{"intermediate_size": 512, "norm_place": "pre", "init_std_down": 0.0, "beta2": 0.98}
Each number is 128 + 24 x the weight over its row's rms, rounded and kept within 0 to 255. Layers, rows and columns count from 0. Numbers have three digits each. The size before them is the row's rms in percent of the matrix's.

# layer 7 MLP down (transposed), 512x128, rms 0.366, rows 274-328, columns 0-127
094:138159109138092107099133118173132091156110153107141139102077088117111145143115143087146154073160126128145149144102091110135117133132173102132145131101132157148166159152139123150117154163117139151113124121083125092090115174103104129110124133119064141110125129127115150121098124131085112134145116150115070124060117138156132157128152092119113146132102158134121125158157123148154114117142
104:130126136137087141127105134170129140129157128123081067111094117143091122143157143155160149123120151150190159106121094056188147118181124133142111170146119149102119165131143150139105111127165159148121138132137134128147164095116131110119148165120115145111120122154126088102138133128170107136132153122134098104123111086098148155115135125104126142116140129150151178122134167114151143137162
105:116146128153133110155146147129119126087144124153095097181138136119129132148114100158145159156163132117134114106193136090140143125106165115151107117131102101075122103134136161136115169135139137117120161147149139156124113142126141095123142147115093092118149132110106078136155129102135157114136093161135144139132129156047160135127124116137134135130130130117131157167085154136083075144072
108:078131147151111120105103101081102107129099160134103141092149100124118101142122131135137109197140133127134137119138171094158097156141118077121118105111146128107110155144122118143117125109149182152120129106128074165102120134189095145134082134119103105101139138121131136169122126158077131120118096107171119108125137141147154150089143122156122145142147129073105150112136103140132111158110
094:113135142139136157154154130141100119123112127159077084094084166105145115148181086101112114153121114152127115120116110132093156115120162125148137116135133120153111185121161157121131133152114126150112111126144096082122130119151125136112131123151178126120173160139105076125090142109106157131114164142136135130156142107135160124076165142152102129163115132115135165163155140164096098128180
102:124133137105148145160164106126110122057141134179132125131160151147086106129149106108086151159099104103125073135113133153151124117147122139128129113134139122097076158147127101157121131120129159145104097142174135113138118118067149124147120112127138095098142152126103083171154106154138129150093120143087114080170136135138140137138123143164157153137126120126109181131134169099106152133128
101:101133130121113089124128109106164064073099127106149159136189121104129156122103122128118106130135156117158142156140147133108137136136138166110126127154101188129116204112110138097096154159116156130120157149125164127097142164134119125151144111095087152133117165125139125139149103158126122154160148102110112163130092117105108086104111131090121136157104168125121116132134134095133126106160
107:128179098110109114101134134107129096132156134138111113135115177147119116098090131084169146114137167107177157138170109125097117136173122153152117087117099153084095087121109093151125097147125097127104115137136102155111134113120133123094180106178137132120129120122134102125115113137133116156178132083130089144130107105094117119155138084141100124111138142115179118117088137114142151123153
105:133110141104159154111143151178173173137110148108132142110145138121164125082101134154177135163157157143118121178069150146126165130159108174115131151130120139115150139128160117135126110118157105162116087128156109118124132160110127124145104090113122149133167109142122105156148097158111177132120135172133150131101118177111148086150084133146147088165108145125118131135112095145140128136110
111:094096070123125092165113148098143144092144120130120109131146131144080124062157110126119095131152139155132093162127093149135096177136089151155119117138116124072103138140149110097120120150070110115106126145125116139139116114125108115175144101115095087117114115131148143132126165150155093130120099125134171143162142159154127144157106118135190114103144116159115140121099121123116152124104
106:110146124154096173101154140170120164088123112177171123144108134106128140080102070111150147122118103108128122110121095134105117114112120130173124150161147117146126152102165112127106087140098084117094116152126067147105108161143113083170102102113144117122135114095101126144104157113130128112118107197122134136149124144156150160120140136097142128152117147103133155138121088121126149125115
097:139143084119097135129136098134144152117140108147141152115115126126105151136117148150097131138149139162129123124071131122072162118139171151118122136110134156131167131084120152169143105163075128171095121173106106117128131121132123099132116069118156121123100116133131152163114121142180141103130185138116092144140129129131121127103165170113094166111138137155095089131117143102174114134172
104:138144140157172146124156131137138175175130131152153092135107136106119123101106194140175130098126125145112088153138123098141108126148121154141126158120126142103143137167106159159176108126085139140135170135117108096127099147115108089153160142136120132121086095121122083136113126182094115123138105152102167173131093138165131151071108145130114130126179125136117147118108131135148137116107
103:183144112144094101138110126165126128098123097194134089138128149171149148153091154124158140136123107153152137119140149098080107119122114106175206111113129143127125119163135165167161149136148166139103137128133131140110146109117138106162157158130135142125157098123129127139142133116142155140142114132096110137126126108109162157168109117093125114127068168174145141107096111136112137109140
096:121151135122137141080130122123122090149120096129143132121130132162123103166132123125148123103094130134091167122150141122142109184147139124136146120120113122146150160111106142128153161151115192153103125126166157150140139164134112075144106145188086146145161162127120173121114135109126127145156110093132121132127149100105107079152128179160113187159125140132076148141139158157150141101129
101:126147115166143107129189136157170105139105138123112097111103165171169130129145124106124104132138126114093164096164160180109140150118095135175130105137137139112141146108154142136138134130120075150111157135086106102139106117137117113139113143085150168153183125122145163094113137157121156101121103135128153169149136109110117127129117136149158166138097092160159148118110116126175143110160
103:136151112119119100163177107163095100107093081105103124141123132174126133162078131141118107140103119115171136135067105125113172135117120160106148127110118132139132165166099085146116136140138155133160146120095101126087110155178158093112124154184117133126166153148116146091085110161115131135137131152128088174113120142112122156119124140108155121131138104142131109153133114100113128152120
109:138149106131133103084104155133182144135129076158133144104117153142124150110108139111088089091053180157143135134127116110115102122172097114097136142121128131121168177126100126110155096146154128166139127077093120139124114133120121149176115137101093133081120134158144120119159165135127152128136148131133115139138164130112112162120155144150135134115107138083142145095139122175136154132106
106:119162126102147114142113099129110128128157130114136112150087153071115117160094114109095161134142144111122148112129142123163166108141175135164133130098082099126155106118143127155154140107095165105089158123133115086111148141173073116126126122133171162117152112116102109099144118085132106083116141150165147134153092132143124103107135156160133145143106138172147102131093148164138146099159
091:120131154063116130142150116192108166111111104081147111128086155117111105123105160128114174118073109134124118119127130127100129124160131119126139138138125131096102146151101137179152139094107110103097115100165162188179149107168131137098122113129135154140096126142123122163139082143109148128079109102135080123153150139145123140137128133119101113138114106101126151140134128131098124084160
083:133108109143132114103145094125142173134113123109119123097095142104118161096125134122085147124135158093120122104132131115140127102135129130111135151169127130157141155100070147148154146102106151134126140130127115105099181164134107127120126127125132149108160134091112111189130143132138122124129161070162156138174135144155151126120129129110170082156096141090120091149117124165184134066089
102:116148092118074116155146092132138123114133125106101142100109137118145101140108123108141148185168129142117070149134140129160122111172111145093128189130170183100124114102132129145151169117067101126097124144134109142132123098111137142124139093113135121109163178116122168136110126170143117095158139157136108130138145114147100159195147115122127145145129132140142165102121111152122109118146
095:112153119122140093152145139155096113125142102161084128193103126115136122143108089143110153135105140129159130100135149083102166133139131156140166165130110121154171155117114139139119153151089147129141150157152093151131089100155147129165140123115148105111146127155117113119131114088089092148169138146129196142134105142131115140113131114143161194121168130095143162127141127148114133110171
112:100121113151120126172100131149153094137130115129131141121143116149111138110109105123114151125139162100131164121107131099131148154149129123134129193104148153141092136133101089142124107165150087121109137109105093128134150093088111140160128159079137154126091124110072136103116086164132149138086133116154132117099160155093175145095130121148150134114125161177125092153165149091176130127120
095:113170160121110136143151131113134106153156092119145100111102127191113134169114127141090112140123159131105126115107109085101111127086140147117124086119084117095171128156114133138130142166144124136151128115107091149131124098132166155137137128120112127109180125141169131128131134152124109122165138105101105087158149170123132129129173118066108171105148121181154143145101129145103108125174
084:141137089124174143120170115115133105132137192121206137099104080140136138125115168129107103154071125122104143149123171138104105093140114111160138146149135169130112163142148127131137139133121120103120145121144184106173136132183116137131135121125097134080139135139096122113141145086115164127137129080093115123142150161130128125113152147120148088106112120153090107122114115140144121127090
101:152166113146124114149117115121126162101143141148149146118172112189141107123110116114134135134147140171118153162154117160108170159154113139098122106134090109155098125146137109169132148097140136109076150119051127143141124119140127131115109153069121073145102131112139130114121143145087133116121152168152166116101092119127141158111151110163137159150120103112125092098170124149116129125091
109:156084132115121131119139121110101103137111151109102146102144132155132145138070142130111117101117121138147106079152173160123119126105140158093155151122156071126181129095151122109127106153150107135111127146086061114140118099134145127130128101123093120144103136118180105130085138148093133122153128071149171156132132108119128096118142106148124183113125128109127098099130116146164170148125
092:142119118113086155155142085163094148127118108106119130121133129130110145181124083134121125095140188116116145173140167120110130140119155115106136143086137090145166178157113148118149167119139116084116133142140122088167110155134139107151151111132074124082142096146098098119134163104138088145129097121149104160142091162132113147138142128120144113152092130123146127111181117103156120104122
105:146134123105121090193126164139107128125098100139106150127089087137125147109099140115134114116148151109113103124098138117169204103126127145082170135110129161160096125093108094130150157124155171133139126193107139146109136095168116109139120141139108138117152143104154127134101117146166102123145091162153129138119119112135117159154139166125127137114137144110158102090110137090142093106152
097:081114130124101137063129135135111147164142148138129137173173156156159119112135167109155158138108111146120163127161133141143122105123133099118119112152122113099129124140164114128148143127161122112142105163106101144135138075112134081152109124104138071100099107136168144083125095127121144112155119117139162123151155118129090113121081135178151174158161107153158148115137135152164150144116
103:142140149117113154145121153136122085114124126121131093153133154175088142078118138145195148166107142088148102102106122120117130164137145112144161116118160148129142107145136129143135123136103146184144122124153093096155149105148119136116173126144145146132077121121166165132150152126127129149107120078126129102188181116127095067139152128071097127108128127143159127139137141136116139123117
100:151079091127134129124161125131145145151134135126171121102112126091082107113122115145165154130115152113135118118121146102150176127130095132190116157113182122107098121130132109128123137095099139161113117127080102082133150096138113137124172136170141183121097117130120173129138161137151134118112112163145113103196114096103118108156130116154137119109131133126138128178146156134115101175135
098:170102111114104142147128140152115182089173191147114142110131127152132123119162093112114099179159151155106164101096150119080141098138142153134134143146147127120110152117145149122130099128118125144134089156105137088183139130126125089121141140133106142113119114116142053162131132116142130139144140098135106122190132147148153126144109166131147128112100115139101083133159131143121170129103
096:092156120120080147128107119137091130089155158149150121151127165145136122130155102094094138171164079178119143092129146142157121116148100123164148167140145153144161119145118127163141108091109118161114109143166129151115146138141154133151132127060153110107117111153133154135133165118105057140125101087170131112123137161134122125134166144099125141152113147127118119147157112132119100093143
100:159141088162124101125075121157173156120097109101115149149123144124148144152110099138135139109087177097058150174111109135133121169127092101104136125139139150099132118119124134114124113128182156114134169148169104126088137100139115138170149118122092133117133125105130143104135138153132071170181115111130115129110140156124079131132143133123149153174109117125132109133140134106143143095143
103:127123123121149148149169138087138175117082124142117084128159114117126114134129118181136115114141139181115097092117142116163131178111167090175139122102124089136162173150145122118108162096102113119110130139092115093125156125128127125112124159135148071070145124147159106100150082082130145109109139138112157162124080094152120125127118122128144119129104134119143158115130128125113088140120
103:116098118144111108128133136151121091124168164130176170134143158167114099103163176158161125108147135104142151149140153164163134105123083125143140141119126135129108107123093140203120131093099108138121124140142104123130161145131103130110144121153145120145145136115065169107160148075120147142096128109113157073128119097141121132146115114131076119138097136080165129147117137100109143121129
099:081096124152122134115135156115078132145141141140153147093190088119065105140119146129126142086107125128163163105131105132130128147086116126142117105133120088110140092127126093167144140121091121117122111167105082135131142114131143134137130111100076127159156154141125125115145152180112123127121142127154179104143080137141160153092170103128116144132137128155148101124123086153140155151163
095:146094114159113100155134075135122130134161133147127112151162149146145083135208117131084177156097090136163115106089125211119160152142107149130123112156084121102132156117128120131156122104116146141135187140160131104123161125097188116154112127114108125105128107130141144138153123123107169111129121088129142137124114132144158152108114127144128131132106114137130130116156132095139116154112
100:093118128128099120149123123122134106106121136135149142156167118156147121163106152090162095110141148140133098118097098106143143126142101104130090137129201160127106135133103102173149137120133128148148116077118142151130112170155124111121119167142150145126091136142091134099128121140128083133112158141126086137177135169191141122148114095094123102130147143082181140113157099143124168124136
089:114147127132121127097099064155133161085152151107107144136142119153141155102138117084119138113120142092133124127098112140145100115123125118096125114160168130090126160119139145151132127100134118147130149122170160090124167090125147148120087166117082148153108112158110121094108100150125140112093128098095106109143106161141149127153125107131165076160071108120150126138120057128128161141139
102:090127117111133111148105114131095117095149118088198084135106117131110141157110115126065143127162100147143139118121118145111132128119085177116147088151135120125153160152124158124093139167068136142118152146122124107128140133099110142107092069104142080117148105085150093126108106099127117112128141136132115142092156156132114155094163145130127171113133097112141172122117126116129155128113
105:101149136126151138165178148154133092191142143134127118105165141123135113155126113133158100101185169130123162132127123114080140142164120160102173170115137153119121148183176141150184188145109151104122120135137092116116128129143105111151157156135122168085132117133123118094098155109092101148126147139136136149152145127122127107107107129150133117174117122142159135145122123152135103138125
103:145110105110127140098178160125104141141099160113127127140099073114127099121102150135145083101125163093107142087138111144150118155113129120146198114094128143117172146142134131101089138112131067126109151147139098152119154119135170098139128108113145130116108132160143142149089130131130098116124168147116096098163079171121136109089123112158124150149156132107111115108102080129146146141107
102:144105105130127137092126116079133169107108142130159136139138157114116165076116147120119122134133124126133097091133136123143107136132127139151111161127095140141079109135182124141130144163122104104129095132113128140167111095148128121126146095118169108136112120126179143175124120161137177103154107174143092179143162152115156145103098072141108090109124117133090157142136136104107093139081
097:120148115120131138124117134122141130136145083106101113142099121137140114143093132154127139106122136157140150115150148111101081134161148113129126138187086133141144082123149136164130141162150112143174158129122121110160144052125167112158121099162132157117125086096092139114078083136143186103170146077148135102123164107122114135114143141124166148112116119155129129090117151115127153112099
116:092132108112097148160110141135104144149127160133117084110184093112153164125122135107092081144122101102161118138158114136114133109147157126080115142109105133113124126119151117152095128135101085123105158162091115121178122129174156139131178142129131087142145100130091083119151097122154122148132125164131093153105135109151113164132139120107138144128110121160159066150176105145127120143122
105:154118118135142151131136138144112129175113123114101109125144100103098166128153091088163146089122157086165099136123120112110118112112139133095165134146099107107131144150153097134098194129110087140115113155170115109122112102163144125113159192085123106109114090156152136166144137157117097156123085115109087107118143125130144146145154122125144114126100079092138125140112098122120126104091
102:122101091115150131089150123144114143100105119140144127151119137128158130123132156158095159154109118138133094129108117149143158146180095142097122122108082159134157127123085139160148160145083155127150131155158170125149107149126092169136128174143168135101124146172138164159157132113122160122116149148114138174158145155068160124144106131151152105142155074169125148128114117142130139131155
103:113141115107133105080143130112141145139104124145135106183118163152135119131166131142159143114092111093138133134116180092095138143135121132134148133122117145132099138169131117127097126121103146117106147131134064067132078140118111109145181115129131087171139121151094138135120118189136107158085104115149133097085107132095094123104140135141100118149122180130074107116113106140124123142154
098:086136107083130101163099126126103155139149117089098180158139110109144136174141138131120161158157113119140143134135116133136161103165112139108161141126143100126128106117122171084187124135148132163102100135081078094131121138116181123140148159140101104128140143136135112133122141152111130139112125157130135167087091153095095132166107142083155165149167114111149102126152136119133146143118
100:139110105130104138148123083123092146134108154078124123149145141119128134111160129127142123141125155113135129132114102158112136147112182133148181116118138121157144120172109121119158108115109179077164116125141129138153133121111089159142147085179162186115086147110144104147141122093131139126106092141122151111135114098124114102148102177098117077091097162079112125144158105104126132121120
106:098162151099094131095102095147138133135121078152089176124107167145135131124132105104100113107148138152129153150126138155118157080152103118133108136115177143101122076128125135140193121129128159115113130113139124140123136192129113130129128117099091167112150115127122151118158118158134142097147156115164117154129149130100143139130122124172181151140158169103139161118153127153140094166163
091:139146170155103126145198150133148139155106138117112121133131127127134111141121139160118133110132124078074143123134128108074097146133114139128114137097130140155169139098131147155130141119154131129108135126165128151185124083079120124116108126137113112116178132084117176139185112145156140125169115163136123113162123141163124102134108108133107080141158144149126122126103129074096096111089
# layer 7 MLP up, 512x128, rms 0.353, rows 275-328, columns 0-127
103:087161145135079162150149153129152114108117105135135106126133140101093098203124145153106176151103132125100143119116130085118137110103143122134111103135118106161130134148117093091113086147106151117132161172116114081109068138134122151109090151140107116132123123169129127117151121152146120127148127100117143151155088148121144098144109107115088129114139144119092157176141117064115106134149
106:197125163197134153116111152113130110072140159115134162142122122144124138101114147126081107131152123123151153145113130150138154146133124118131130115138108110094118076117140090149126126135139115100114131146154130098107110160142113120128117126118090134167095092193168142124113179108107137103153152092170133108113126102103131144161135114131101097147138118132160097115086149107111144085152
101:130142155162094090142106130134118139087101115155179131130142094099116088126121108131137144117164144150119110079128166143139116152129150133118147145185160133106142142139148133119120130139147140116128096154176142131125137148181139094122122186132146156156131193140117143135136097185131127099122099112126126170134126119149166094163119123157129121136110114107115127125162147109091192121094
099:125175142133157148097152130108113123119168132127178156112150120144090123114159108136111139150109101091112115171105161155112093106099119092103118100126084107115134158111113123136113115150132152153120087138178118159119132088137113132121106189145068119118165141151148172121130129102148130081131103120083117121155151156114122146146122117122136157133151124153148116175142161173116129153143
100:126129171096129094130087104105073098140153105116131131131148149120129139119122114144119100092109138136113159094122129134077120061131125149123095087104151125121121124139128118119118123158106142168084133153110152152099112137090168092107134118118139111081138090137105144139108092101149131091158153156133113137090161147094103102103073151158134118144118093141118159085120139144148131162124
108:138149100136120105137075164149145120111075135136100133152158131091136149099087160152132138098130115137127100107158107152154112109158095111139125113129153162168138142103116164104115126148154157227123134157134157156104127125162146136107159147180133124123082158153092104113128129105100156160129123170119117161144124114162104151113120139132129148142143099138124105127144114101125118096125
105:119135166164151143151131135126123152102129135168160124131135140163117119127106145122148150092140132153097139126151129195130071097114133121118174153150106141144105140084110080118132098139120117124134107155101149146106120085127127085134133148142149114122122171139153112141097141126159115136153160125095084119124165120131111119160133108123113167154133128106112155156095200174158122149179
101:119093155118127141129120163139141148128107145129161100149156129103123115110097121112111149121115115146112101114094153115095140155115113146152105150126124159079075147155142095087120109169107132166123105110113093138102132127157115134145151089117113170165157152153062122102119126080121092142120118127096097107078108167126100089151119098138120117128169133125133094115136145085110109171119
111:166151128112124105132125145124109154105159144129095124146143093174217115137103145107108047119106149090119124139129104116126128109096122172172141121147109143127126136123133109143096116122140094124103123161160127079111111131137141128093112142151146098112113150142143148115126121112092096134095112109118138082131153130141121143189120145087121095107098133127134131107104158093096129170124
107:144165103151134114099151176151157121075125165122112149110147147098161128127138152165123148139118090123105166150099129157139117107137137106139172153139124096165149133104175114153106115146148150159128107103127154092113114176114149105125143123135130095166104155109083096127114123123139128094171111154100115104176141096140094164106132153120165137128104120097156131102157104164094116124132
106:126129170117087099139121182111160110130165139114160105143109145120179108165156085122139144180136116127147142105141117141118145135115069128145176130162142135124110146108101143135141104122127077173161123135105168146128142167132146111117110132164149168098088146120076117110094122092114127134168146124089125100084108135094136147118116115142136162149119130144122166121134146124128137162156
095:158130140166117150108145124101146104095169081084157135126153191109133138124137145133170119147108129151148125103136168157158110138145117135145127085134164150131157131113184133093175116106114092098125136085135084117144144109151105126107132159130120146146148103122131129151135101137117116120155101125165124092072122114170156129146105111116099102142108114147116130114076100129101150113169
110:141143109112107149089155143139119138146117116148151115124163150161130096171100111157123125140105136179127138151108105131147125129127126159133126121118102189162132144137106155166125049121130094111155099132146144086132143106129163145132121143143118101157134115102119115141190090138128136156187158120085148175123099130180151103147121132142106109131093146123126099097135137109124150162110
096:108165094153114089091155131106154114109127117092135129127121140130129159115134177101131118109148138154074086136143108098088111135099104122139151145131095125112132127114129134149095138106165106109151120142086145143099159130110123139128115129165139130125192142142107133125140075131117119178155160158116094148116139169142111080101133121178087156142154151130151166115124169147141152154094
090:184135125082161101109150156121122116115108113162142111118160170172116142093123155123094086113139119145128152107158146107104146113109131115154151122202104124133129137110162146105095131079114116116114163123146123129133127127101154143145128123147166122194118097101106157082106154096141141140138129130070138134130122181150122129128121121165094114111111109112131115122145144109128163138175
102:105119104125112128105144128140128133119108141115136118121128129105083179111196130106066162149148140135133119119107140137152125137135113147112121105113168149171170096080140149102121150139096095161100128132146107155095118083117178162157129164082138139134155115119137123086133142107151157104145107125124128129128083138172128151136086117110124137127130107192104125106122134130101154156168
099:125083150144133132094118144148131142120138177138158131111113143108121116114066111108128163131134103125149155114128105112097067126112098172141140137138110143127101150155098090145139131147159121098149137134155191087097140131120137179138160167078107124085123124142117090138113149114136097061130159099114107122115125103115135136104133141130140151106133145153109125128164096115102143178122
104:121120135131130149057167093116131152158119157121137156153163119147119121140118085121099115132119132150098079132101150131159106107131131206145102102101129122103109138098151149084097085108162138109127075132161162118157144142142121135143081111115090155123143131116106110096111103141120137079106103095098121152152109109149100131115139127127124115135147133143123140132149121095132116176091
097:146152126131141160169156144087125079114151145121134142141131134124150140139137108096153145123128115108124098124131155167107116089114109128138161158124142137161137079162142103116099122124144132145141128141146121072137094131135168112137093135132145109056075114121111138138162083149140124152174141112133135087105088101104175119112084138138143110134142126131069119131119113086139179121139
089:112157175094110139120122124151121152099114140115152184151139134095139108123172122152112140157113107151125117132135136149137127121111139149129134120094161141134101097188148120098092122120130106106069184142121123185099149151120151115111145168148089149125122153134088201145148107125100101131129118135140137126101133121127129083149079084098161105119103129109130151139141153126135101125152
107:095161126116131106132106112121118068116128098129142127171141140119094099092117169107106092104185134132132134194139122129098103143142122118117174113113092137085139117149129130118172094132123154165139116100134155114122134105119158093130114114145162089144123146079092123136142155103169087106077122121122130140130139110094077142135146116131108106114175115118130115137142106117126130177108
115:120109126158122117112142125124109117113133124162111137156126100149108092106151157154121129129150093121142115129090163142150137129151140113159105155074161128145133174082114105105099144086086106129129173128142118083109093096113146128118152146115126102090125128159154128143128146120150086091131061117121127127105144088088092097118115156144116190122110148142134130155112095166119129172125
103:132115114140131136138131193099134128142147115165154103161155133116136159122143157138134128099179140121122155108126129128130123149129154113135143110159133153159100106150074096118114134153072120148136174127129183130163134137087146158125087151102168178101099112146091082104148128159160141137136122116123103145113172126152124160101149122163135109175110133142129146136092103135142125154166
099:146085156134168084107117095130125112110115108111131150172125159112101116112119165115085092129102124152113173147138125130085128141121104148128114078121087131115151077126087127136108096164093112102158166144097146119173133106119126143161079180129142169150121096076133138123160167099132134107141125126115140144139139134127129122128145119116151150162128131176125080102148120121114124135115
089:153109117144101125102107132083129152087104118109155103163103107145078141128154151130092183097141160122130117116129154141116125097111137128108106165156104158150102132094136186116138115102119134172135122123084127133090102115162127144112105125117160141179162108139120127097137147138134108161156134108165108130103203123115107097120125113129139095094157123113136107115107160119083117118110
109:136135157127099169111097115105148105129128150155114143133104118140151127090131148114109145114127107150139116179156131118101092111125121153150167133166127121115127086144163168088158141127128110093182158141132148131125136102148144093131039171123148126171115123126146125152117178128140102096175147123133128113123108134147147101139130175132118098105124129172122145092150128143097177113121
112:152121159092119121128113094112119134100130161128113130094137122124140099129099115138078142117121108134147115066127133146145148137056144167161154153163137123118103123110122149126146106142105130191126110138103136080099140110152129158162135087155151119159131114125126126088124116091114135093118127153120120134152102123141102082137125128096126140064076103157131107117139146131168183134141
089:140131144124115165113149118123115121122147195196138134134101176169143136123119156129108138141101161161153109119110108140133104148116109079114103130113104146120180106119109119115137116102157117125177136111137128104155108092073136073125124139165118120137127163144157146081124118121116121128159119145124110147065125097141178091129136158148121149117121103166149137169133124119152138126098
097:116104146134093131075144143115108134122133163131121125150135122156127124148140169136121110171103113083178144087109081094162137119152105156139154131148143098111159156183163154145140070129119103107132113111115101105076130142147121135110168090140143145154166124135127138172099138117105152131092105157112135107098137141158135106086148117126108103131124152161111138117143144093115165151102
101:101170152088145103127168165134115136102094154128139146143142119131137123125133143128125141142158164165126118121153116120107115095101117167101094080126124089129120142121151175141104161103114139126111127134139143152103152125149179167135122103138120140112144109147164159070109139068115133129115150128114111134099099110188068123128080083159153155117148116111120150133141085109123133136141
097:102141155123125101110144168106126106132130106163134124145140092135176106154104135123118133187131144101138103112108170120161089129065149157154176118159138086128082113155154171153128107138105148126113111118085117109149106134096133167110103115110136112126132146110139145101114109126110142125111179138107148103120121172169118101086116162076127122108076125141123140127125153114147151138143
090:116145131138078151136139128120119137099143149126134079137212120117103106121104138104124171116167117139152102146087101141125132146105091132126176101147124122104125123121116090149103136102152056117112158134080131141138143126119129120101133132112152155119141152142145136121123143136121132140109122138174127160118134089144070067111098148128146122124120111120139141150142069159162103168145
103:144130146146128181096124120135161124164169149128145112111134079116141141113169110180119115153075103117194108114130100171183137140110115121117113084113105145157144137117141126121126151087096120174174132188154166126122135178112137141135128146166106115111110123116119135116154120138130106113194121135132118111147139114132148128124093137139127145147125125143111097142144161120166143140151
110:092135087123125156130141140110145133086089106103194101125132133091133117121163107144124107101107109142156123084126110127119164138154124124120114123141094103153147114122083094092126113157082119101128094152147172122108088143110169147154133138090107104161168119129144089163117083118119095160153115122126132138134077102157177158150114121140142122166104133098139146150121112106141132131134
097:165118150151155119114121139153097110129141154126084093149152130155123138146144123182099095096128081134110120101156143138114131101132133133110139098131087116137139130108132129103097142124120101139131129137134107126100115161082109056120104155103118118142106130098109139097107102150160102124159132156117116118118114141130098102073143108106102129099143137187132152168118171098185146087160
108:136111134106136113131160130091123174124147125161155134094145116156099095141140129150164123119157119138135147105155151098122126196111152133151133132118168156116108145108154134108131085106137135094161114128148157111106137107132136147078105156127149110106105107137176135116125149142175137145135092128129136133138120134095087130084086113227145118127141123148120131126145148142192124126120
116:145139148112120105128141175127135074086129130141147176086107169166130123148117113105110136108165117147109104098106143146198126158123121114135143126195080138096139091175149141138160103141146118116143118149168118172094141121135116131108149110114140139137127145135090097161136112144133139169139142128094103112116131092107131130105095128153115092126098143150122135123113105151069114141123
111:100156119166145095115108148120094109101146178136096117148114160151146113120123148112142132116128150135131168103114136134161113143098147151093157120117106133123171117097115087123157155110145136118137118159082138096144152124092147120091091181141118124103134107134100113147167128123174119061161108162163118092123102115120139115102151113139095153122135131144122135134110125129111112214135
098:136123137171106172139103151134130184139168148129142140145113131128093150100176168135173122091109126123145157123124111127139110134134105120096128155068158094149162107142116137164135101128127121141158093098153115120119123109110181089169116145137127131113163114157154163133126139129148132106140117134137087144104151136158075103139157087161110142133082123176116106140145106148106091134135
103:103092147148124129097080113152095088141150149086158140140130159143124164089182137118167126114136126116152154122088107121120079123127119140125151126136139138129166101100101136093161184107148116166165139136115135168115124163138154070114130142138112131157141181160146126079129111119136126118137102127092148163078136106109102122112112122149120135117164144102126142113142118090135114158117
095:153167078132113132125139154123161164106094180135137116137167130111156099113114141129130133114113154111125146154119161124116117137100117124110103152090141095142138161121087121154118148093122135073115190133136105120093114145117132138124109167125154160128079131117132126149147074168128165091155115127131167109145127103104176151173118145150113135166138107077102107124113126119166114136144
100:121095110145101118084129129106126122138146142121126139119144131160117145141124126119146109109135083131128069121082105150146123137132182141162095133165153151112147122144114113169070151107082103089133101119131133104119114111088154122103095118167146178126130090137115131136120170165130059131128110127112136125186133119122085098131102133140074135127146150142140106140108094129156097121116
086:152121157134178114130120134146087114114140124147161144100124148152101125135129099093123110157136161074119115100110078173131110137136110179172132145112113155093121128126130108123143132157121146105149109134142114108080114141098146182141148142157081163123108139111176119123154119098130139102137165095115158145116110103112160162151118104109121148119161094116128135096152089132126127173078
096:110174150132123107152110150086102157118102123138112123147122100205143161132151148100096086136101136131125129163143149131151135143113117140103143112121096099129132135085153119126115162130165113156125085126114148083102161140102159165112108122158104174132117112118162192172127133077101152161163132118122120080127162147149127151109104101132143114127146114120126117136120118147130173128111
094:119109146172147139139117137119154156120136105130146151126153115110133110146138093094121111089095120113109139111138155101139160141130121108166139145120155136123104122110137081114075155141073153128124142118125144149070110140112104136106161116145128146145132149151095141138118108090181118107181114132103097088133115137109144124154098097161092128077097085078122165143082124082123130114134
094:137133117085127125164117106136134130138127119095118077109172114160146154109111123146147130105130111132136129138127173160154102101101122128155094147132138172140130153135140151128143108183097152140152108110140176131101128118057129135108112111067103121108131134144153135123159155100115178115169097147105143131102084110147155096147172153182139150116172111117129130136129137104111104142107
102:101195114145149133136102161097127155129131082136121132149136127130134107110155161117116084130092105163135132130115121149138131148132146103118138127121116180127116081096110114114128110165093112091094092120129125155148136115118116139174098194116141140135148119116119160125167119087150154107103098141135113106129100125145104111127098109113116114147174180131142084145083094165150164144104
104:093143110148088101102118099138131120160149095140084079157166086138092120083099148150134119103112128120140114112073118099111104159135095125143103135121106120146120137120066137141127115130147126142139085106156121067129130111124127123186093184120135143146094125093137143117141152142115130181140114126085143158136146080144129115138133088154142093136126134117129136127103113103138148151117
108:107121164138137115124102141147088101091155162171123145108117120168122111142164116118140138113189118098158108099134142111136131180101144151160178109145132136122114156122110106085127139139143093120136133146164157137137127087144173120128132169138195149126104114146126112135132139156117103149158081144098124140111134134138112147123144130142113148143119109161114120129083180131087126191109
104:173060161099098121128139137089128099100175136119091128133133132137151111094071117148115058122101136162112159150137102120143134084145104135148140115131135138127122180101147147094123130111104110119129120138146143117093099150144146154114119150155164119128146090156135115136115134093108136138096115118152158167118125157103117106136141141134142162100127124107151184100114132145137100185142
100:178097137140110102116144117113123133114131142123128155127145164161115107167117150124104167170117166106114166137048127147157150133159120110155120118121148096103115103119100115138153115151118125104085113131123105126103119136141156144087080085187091153140113124105148114135122140129144150140102086121130198152117103133147141143092125113131144120115126122140138114137145173126182164111146
094:112141165131108137101129116102124120124143133175112101137137103133116146158168134109090198124115139127130092083166128123160079132127142127132127151090095110111110087105076095143108158134131108134131122104150146154130117138122151146139138161131144124104121129111131175118160134098110141145141155156133135121129094131166121118138052169099114105121096118113119163108155160096070127137093
099:098119143114169129124132159137145172151142119119177115121151118103133118128113161098115138093109118101113160102123158099145137124138098128120126144152162112099123141093144096106109128144112122144122112108092166088088138086121146095092084134127107150110117103094102156139124170087136123119116138180159132139152151117143079081133127058155143115142172127160102148143096100114129106111140
096:127091160089126142123098132112158141079110126134105131088081119143124093146137148124105099138180119103086138122101149135127127106107121174168136088136129142104096110122134144119099133157098167114134112105124133126124109079120118142137109131114114118117141131127147109167154141147176042112136123150117140081165094161110134146085132113126108127095115111098117132116106105139101141185134